{
  "n_layer": 26,
  "d_model": 192,
  "n_head": 3,
  "n_kv_head": 3,
  "head_dim": 96,
  "d_mlp": 1152,
  "vocab_size": 8192,
  "activation": "gelu",
  "norm": "layernorm",
  "norm_place": "pre",
  "norm_eps": 1e-05,
  "positions": "learned",
  "qk_norm": false,
  "attn_scale": 0.102,
  "bias": "qkv",
  "tie_embeddings": true,
  "parallel_block": true,
  "init": "normal",
  "init_std_qkv": 0.0636,
  "init_std_o": 0.0,
  "init_std_up": 0.0636,
  "init_std_down": 0.0,
  "optimizer": "adamw",
  "lr": 0.00307,
  "beta1": 0.9,
  "beta2": 0.99,
  "weight_decay": 0.12,
  "lr_head": 0.0102,
  "grad_clip": 1.0,
  "warmup_steps": 513,
  "schedule": "wsd",
  "decay_fraction": 0.658,
  "decay_shape": "linear",
  "final_lr_fraction": 0.02,
  "batch_tokens": [65536, 131072],
  "seq_len": 1024,
  "doc_mask": true,
  "z_loss": 0.0001,
  "train_tokens": 619800000,
  "steps": 6734,
  "dataset": "wikipedia_en"
}
Each number is 50 + 15 x the weight over its row's rms, rounded and kept within 0 to 99. Layers, rows and columns count from 0. The size before them is the row's rms in percent of the matrix's.

# layer 5 MLP down, 192x1152, rms 0.104, rows 0-50, columns 960-1023
105:37 64 32 44 44 62 77 46 34 40 33 48 55 16 54 69 33 25 37 32 38 53 45 47 46 36 73 35 49 42 41 68 34 64 47 81 25 68 52 40 65 34 40 56 31 40 48 44 51 38 46 41 64 98 42 22 54 25 54 44 19 34 42 53
107:63 68 48 57 64 37 53 81 53 37 70 48 71 89 61 59 69 43 77 46 52 23 11 67 59 73 66 40 53 55 48 41 47 44 54 54 65 40 35 56 73 51 45 54 61 80 54 64 52 49 65 49 43 60 66 53 53 53 52 76 57 56 65 56
090:64 29 46 46 51 60 28 58 40 50 51 39 48 51 36 50 55 53 39 53 60 13 35 55 55 55 48 67 57 45 43 24 44 57 54 87 37 54 62 44 49 49 34 62 44 27 95 09 53 59 53 38 61 52 49 57 28 50 57 35 19 59 38 56
088:37 50 39 42 25 51 88 47 36 71 51 40 56 72 44 43 48 54 53 61 52 59 94 67 38 45 60 57 40 48 41 29 44 30 48 01 45 52 40 46 38 43 37 48 28 38 47 98 40 47 46 52 45 54 28 59 31 26 33 42 54 58 50 37
117:62 64 35 35 26 36 19 46 37 42 30 33 24 50 61 48 48 29 40 30 50 62 36 53 27 41 23 63 59 41 48 24 52 27 38 56 34 70 52 28 87 26 32 43 86 30 59 12 39 69 28 59 70 49 27 65 37 21 58 33 34 41 47 32
105:45 49 46 23 45 46 40 48 55 49 35 35 33 27 70 56 44 36 45 59 54 88 45 35 29 39 60 53 46 38 52 93 47 32 26 60 23 29 11 31 51 16 39 62 24 54 54 53 27 34 51 64 54 07 24 44 54 33 30 59 40 65 38 34
094:37 40 52 58 66 50 68 59 34 54 59 48 74 56 36 58 55 54 66 28 52 50 02 04 55 54 49 52 59 52 45 42 59 59 57 74 42 82 71 56 29 78 45 61 88 60 48 65 61 53 63 42 34 38 61 34 52 55 42 71 56 41 73 48
089:72 53 46 42 35 65 76 41 48 99 37 46 57 43 61 71 43 44 41 49 18 52 81 20 46 45 21 67 57 55 41 28 68 57 50 55 49 44 34 46 51 61 51 43 41 80 63 81 55 53 36 58 82 22 58 48 07 33 41 60 80 51 77 55
094:37 37 33 44 25 44 15 63 35 41 54 55 60 41 30 51 48 40 50 43 78 62 78 39 35 37 65 62 48 59 25 86 66 31 39 50 46 44 47 50 82 42 48 22 71 48 86 21 46 39 39 55 26 33 42 34 53 37 49 45 62 41 27 47
096:57 61 36 32 43 45 30 58 63 54 41 44 65 70 66 55 48 39 41 35 61 53 29 93 39 45 52 69 45 49 47 66 58 58 36 36 43 49 39 43 18 56 42 66 74 44 40 32 40 40 46 45 99 50 41 40 63 49 33 48 24 31 59 44
097:64 59 38 48 41 43 00 57 57 47 55 50 64 36 49 77 46 54 58 46 49 37 58 45 52 46 32 33 53 41 54 70 54 63 52 50 41 49 49 56 61 37 48 65 47 42 40 37 44 35 54 42 77 40 52 58 58 37 42 55 62 62 71 38
101:44 47 53 50 53 47 55 47 40 48 62 37 45 36 34 42 61 63 46 54 63 14 80 45 74 49 70 46 63 57 51 52 32 67 40 45 26 33 52 49 83 54 42 41 37 40 39 39 48 58 47 41 19 36 37 71 52 22 51 22 49 52 24 50
101:60 67 49 44 35 61 18 30 32 67 55 47 76 48 42 65 44 40 31 45 53 65 75 42 38 54 52 60 50 59 69 54 68 41 53 40 46 48 37 41 29 33 51 98 61 42 37 59 49 20 55 61 48 55 45 41 34 54 46 62 56 71 67 65
091:40 54 59 42 52 46 62 63 54 58 50 40 40 50 52 43 48 77 57 53 51 60 36 56 34 54 33 26 58 58 58 63 49 48 58 47 50 99 28 53 85 59 41 23 18 42 65 64 58 70 51 41 63 43 42 66 60 48 58 47 67 52 13 20
097:24 46 35 36 53 44 51 75 81 72 53 59 66 36 50 27 38 55 37 32 25 45 59 45 28 51 50 65 57 34 60 32 36 71 45 38 52 53 43 53 68 45 39 18 74 41 21 41 54 84 50 93 39 28 38 23 77 46 56 52 76 62 20 62
095:39 69 56 58 50 46 99 45 68 59 42 58 52 35 07 49 49 73 73 64 33 61 57 77 48 56 36 59 50 43 57 83 56 55 50 28 46 36 60 50 44 58 66 75 63 40 37 99 55 53 69 21 75 40 65 25 30 60 64 73 65 75 74 40
086:54 53 50 57 53 45 97 55 59 53 61 45 41 49 59 60 37 56 46 37 51 54 31 40 61 39 11 43 55 48 35 48 33 48 55 74 66 27 50 52 37 72 53 57 34 56 42 78 41 58 43 51 54 24 52 60 54 49 39 48 81 48 70 71
097:46 29 71 56 51 64 28 37 42 77 56 60 21 12 50 65 52 45 60 56 49 57 93 62 57 58 22 46 59 54 72 28 59 44 60 57 48 56 56 67 65 83 66 71 66 47 60 11 48 49 58 69 62 47 54 64 53 70 65 67 59 89 85 31
097:51 31 57 52 58 49 71 42 45 86 44 48 49 83 53 50 50 32 82 46 28 42 61 21 45 52 23 47 48 57 73 66 60 67 54 94 25 54 66 69 51 54 64 70 30 40 21 45 62 26 42 70 40 63 48 46 61 58 43 58 53 30 53 55
096:57 50 41 51 39 61 36 40 30 35 39 38 55 28 50 69 40 77 51 40 57 35 70 25 37 41 51 39 53 38 40 31 40 67 43 65 41 53 47 44 45 45 51 60 81 27 94 39 35 32 55 34 66 51 35 47 37 36 46 51 62 52 44 20
093:64 56 55 41 73 39 66 53 51 33 66 64 48 49 45 35 46 36 64 69 52 58 53 26 69 51 32 62 40 49 74 65 32 37 42 80 54 61 57 41 40 70 61 43 19 62 41 82 39 49 50 40 61 62 54 25 31 42 50 57 53 59 18 46
088:62 25 56 52 40 67 47 57 49 47 51 57 64 24 56 22 59 54 50 56 59 53 84 20 57 50 83 64 49 54 50 68 47 58 49 24 39 56 44 56 46 42 60 49 22 59 67 40 49 33 57 52 30 56 61 59 59 59 66 46 39 44 63 51
104:56 18 39 59 52 59 28 64 61 71 50 42 43 86 29 31 30 34 42 31 23 36 40 37 31 54 48 34 47 37 47 46 49 30 41 67 46 62 38 25 69 25 43 14 73 24 65 30 37 49 54 66 76 36 61 54 25 33 40 59 42 34 87 67
126:50 42 21 43 47 51 20 31 48 49 34 42 18 35 49 43 33 25 37 18 48 53 29 45 31 39 58 64 62 42 32 49 50 56 24 68 36 52 37 26 41 11 35 59 48 62 24 40 25 45 40 34 70 60 34 61 51 22 32 23 78 43 44 50
095:44 47 35 49 57 47 70 70 48 42 48 61 34 90 32 31 57 71 52 30 43 46 64 63 60 48 44 69 59 59 54 67 59 46 49 51 56 44 54 63 14 56 61 27 52 76 39 43 56 52 44 24 52 77 49 37 36 55 63 49 47 55 45 52
108:56 65 72 68 60 63 35 51 72 66 68 60 56 60 47 69 58 63 67 71 45 67 67 25 72 64 70 73 65 56 54 56 48 49 60 74 47 38 52 70 98 69 53 71 16 42 62 59 65 54 58 62 39 54 53 38 40 70 66 64 82 58 54 34
095:42 59 53 48 58 58 39 18 65 61 70 81 32 03 40 50 66 63 69 54 37 70 31 59 63 62 41 39 50 55 59 45 39 55 59 86 65 77 66 62 41 67 57 52 23 62 46 31 51 49 72 59 62 34 62 56 44 67 55 73 65 26 37 31
099:49 35 42 42 38 40 47 76 71 35 38 42 33 44 77 45 54 56 35 61 41 46 64 41 58 36 36 40 44 40 62 79 29 61 48 60 27 55 38 49 77 45 43 93 30 56 38 29 40 51 57 61 53 56 36 64 39 48 62 43 83 78 37 39
107:54 43 39 39 40 43 69 46 65 54 36 32 94 37 54 59 33 49 59 64 46 30 42 55 43 35 51 54 47 49 54 48 38 41 50 62 37 60 52 53 39 47 33 64 54 70 42 75 41 48 39 63 58 67 44 33 09 36 40 57 38 49 72 67
098:46 35 66 56 58 61 59 32 47 40 59 69 72 40 49 51 67 59 64 60 63 44 68 81 67 65 46 34 50 56 49 62 41 45 52 27 57 67 59 54 74 76 57 43 42 47 48 62 51 41 58 67 86 59 68 44 30 54 55 61 59 63 41 45
088:57 39 46 48 44 44 80 23 40 50 55 61 62 45 46 12 58 57 60 24 26 81 36 56 68 40 61 63 45 52 60 43 69 28 57 69 50 51 50 64 68 68 66 74 72 69 84 88 59 45 54 70 59 18 65 41 47 49 54 71 54 41 64 85
107:73 65 37 38 21 46 31 73 56 48 45 30 35 16 39 66 48 66 37 50 83 52 31 28 27 38 39 65 47 32 48 61 63 71 40 61 34 33 52 45 00 20 45 64 42 59 39 16 30 50 44 58 51 20 43 18 47 33 24 43 51 51 54 53
095:53 32 54 53 28 47 25 66 66 60 47 50 27 77 32 21 41 48 46 57 43 68 87 34 57 51 72 39 57 25 50 38 26 61 43 46 43 60 54 43 55 36 49 52 60 24 51 41 42 53 29 41 44 39 34 80 28 77 46 34 45 55 11 60
097:62 58 35 50 30 55 19 71 46 53 38 55 34 72 54 49 29 40 42 01 59 38 55 31 43 40 47 60 60 33 58 40 60 30 41 38 44 36 20 38 52 22 37 20 55 54 42 47 42 33 41 58 48 86 42 49 36 39 39 34 43 49 50 51
115:48 56 47 37 43 37 29 62 31 74 48 38 54 65 53 47 44 46 23 48 67 72 30 55 50 38 39 50 36 37 45 52 49 42 39 47 43 59 29 28 64 56 34 71 58 49 71 18 39 30 22 52 33 43 38 53 31 51 36 48 42 55 52 58
101:63 75 46 35 50 39 63 80 33 41 48 59 21 70 31 52 16 69 47 65 69 55 27 22 30 39 24 39 53 52 41 36 49 29 55 52 49 42 34 46 61 70 54 85 53 42 51 41 60 34 50 16 49 56 69 75 60 71 48 63 64 36 66 62
099:63 38 59 56 58 53 87 27 33 42 54 70 66 49 68 46 63 75 48 54 52 76 45 79 58 53 40 37 43 68 67 42 59 59 65 64 67 12 70 49 81 57 58 66 92 51 35 81 57 42 59 22 52 18 58 32 63 49 56 39 40 47 66 56
093:31 42 69 58 70 64 41 56 30 44 68 49 47 45 39 50 48 37 60 39 52 50 56 45 51 55 45 34 48 42 51 32 50 48 57 44 64 75 59 52 41 71 59 61 27 23 57 40 63 42 67 14 99 35 52 52 77 62 44 67 46 38 55 60
099:52 62 33 43 37 59 16 54 44 75 45 43 27 36 45 45 50 29 24 47 79 82 38 44 44 35 50 55 69 53 38 84 39 54 50 42 31 26 43 46 40 42 22 80 37 74 58 31 34 59 42 50 47 62 48 22 47 48 33 61 28 43 47 76
121:48 60 40 35 27 57 42 60 47 57 26 27 59 59 44 20 32 17 34 33 44 57 53 24 21 42 37 49 56 18 50 56 57 36 32 32 35 51 36 26 51 30 44 75 63 58 42 30 24 57 35 50 51 70 35 51 62 38 54 57 34 65 53 41
085:48 42 33 43 43 36 78 44 68 25 37 50 65 42 60 53 46 41 47 47 57 52 61 74 63 42 10 57 43 60 54 46 48 23 45 38 49 42 52 49 73 42 52 10 41 49 63 74 44 50 46 60 48 73 36 36 72 55 46 37 74 36 72 59
077:42 57 40 50 48 71 70 43 52 65 35 34 60 53 79 55 44 24 48 62 71 58 47 57 18 54 75 66 42 41 45 64 31 70 42 33 45 51 38 36 44 22 44 22 74 36 42 69 30 49 38 61 29 63 49 65 66 36 48 46 63 60 59 39
095:39 75 48 76 64 48 44 33 48 40 49 59 39 37 32 50 56 35 59 70 30 57 36 37 53 56 11 53 54 45 56 76 31 07 50 46 56 54 78 47 42 54 68 37 29 49 45 40 64 40 48 75 48 33 61 48 69 56 57 49 49 30 61 43
076:61 62 48 55 57 81 66 51 48 75 45 36 40 71 40 41 73 37 59 17 39 80 37 85 49 42 56 58 42 59 41 45 63 66 60 41 54 44 44 52 39 53 48 55 53 48 32 99 64 51 55 56 52 73 57 27 44 58 46 74 54 37 69 29
105:42 62 50 68 57 50 81 21 45 76 55 52 51 50 27 28 57 60 59 42 37 52 36 31 53 61 56 49 51 52 58 42 59 32 48 52 53 82 64 54 64 45 50 30 79 64 29 99 55 44 47 44 50 43 58 39 51 72 60 46 42 54 49 52
134:56 63 23 47 42 46 34 64 58 45 42 37 47 59 61 41 51 33 27 32 38 64 61 72 28 28 71 45 56 25 53 43 41 58 28 49 39 46 38 28 52 27 40 39 50 33 51 49 18 66 47 39 47 41 36 38 63 34 59 37 41 46 37 60
091:60 61 52 41 65 45 57 38 75 52 54 54 30 68 48 22 44 48 48 61 42 80 50 20 47 52 49 28 42 62 30 43 41 52 53 43 40 51 56 56 54 47 48 60 20 61 47 67 54 62 52 68 55 61 47 67 41 50 46 45 41 43 27 51
093:57 51 33 35 42 39 51 47 57 39 40 43 12 57 57 45 47 60 51 72 61 37 24 10 42 44 45 57 48 44 45 48 73 49 32 42 30 37 29 37 61 57 19 31 56 63 23 57 31 54 34 60 49 44 30 39 66 36 43 24 63 65 14 60
105:56 62 74 60 70 43 65 79 18 60 55 65 42 78 55 31 40 66 62 43 50 28 32 58 72 65 26 25 40 60 55 45 66 44 66 65 54 23 59 59 63 57 54 42 69 60 61 33 61 66 52 70 41 63 72 46 56 50 66 47 35 74 71 40
094:41 44 53 53 49 50 68 24 55 43 57 39 55 35 27 91 60 63 47 29 58 42 53 20 59 51 53 80 50 46 40 59 57 79 47 45 51 40 56 35 67 42 43 32 36 50 52 45 42 44 42 44 64 31 45 47 33 55 38 48 49 77 22 63
102:23 63 39 47 38 60 12 70 43 52 32 31 41 29 73 46 55 33 34 36 45 50 33 37 53 50 37 68 49 59 54 88 53 52 37 53 57 66 68 43 24 28 31 56 64 52 86 13 42 38 50 79 60 75 47 23 53 55 51 33 55 61 48 35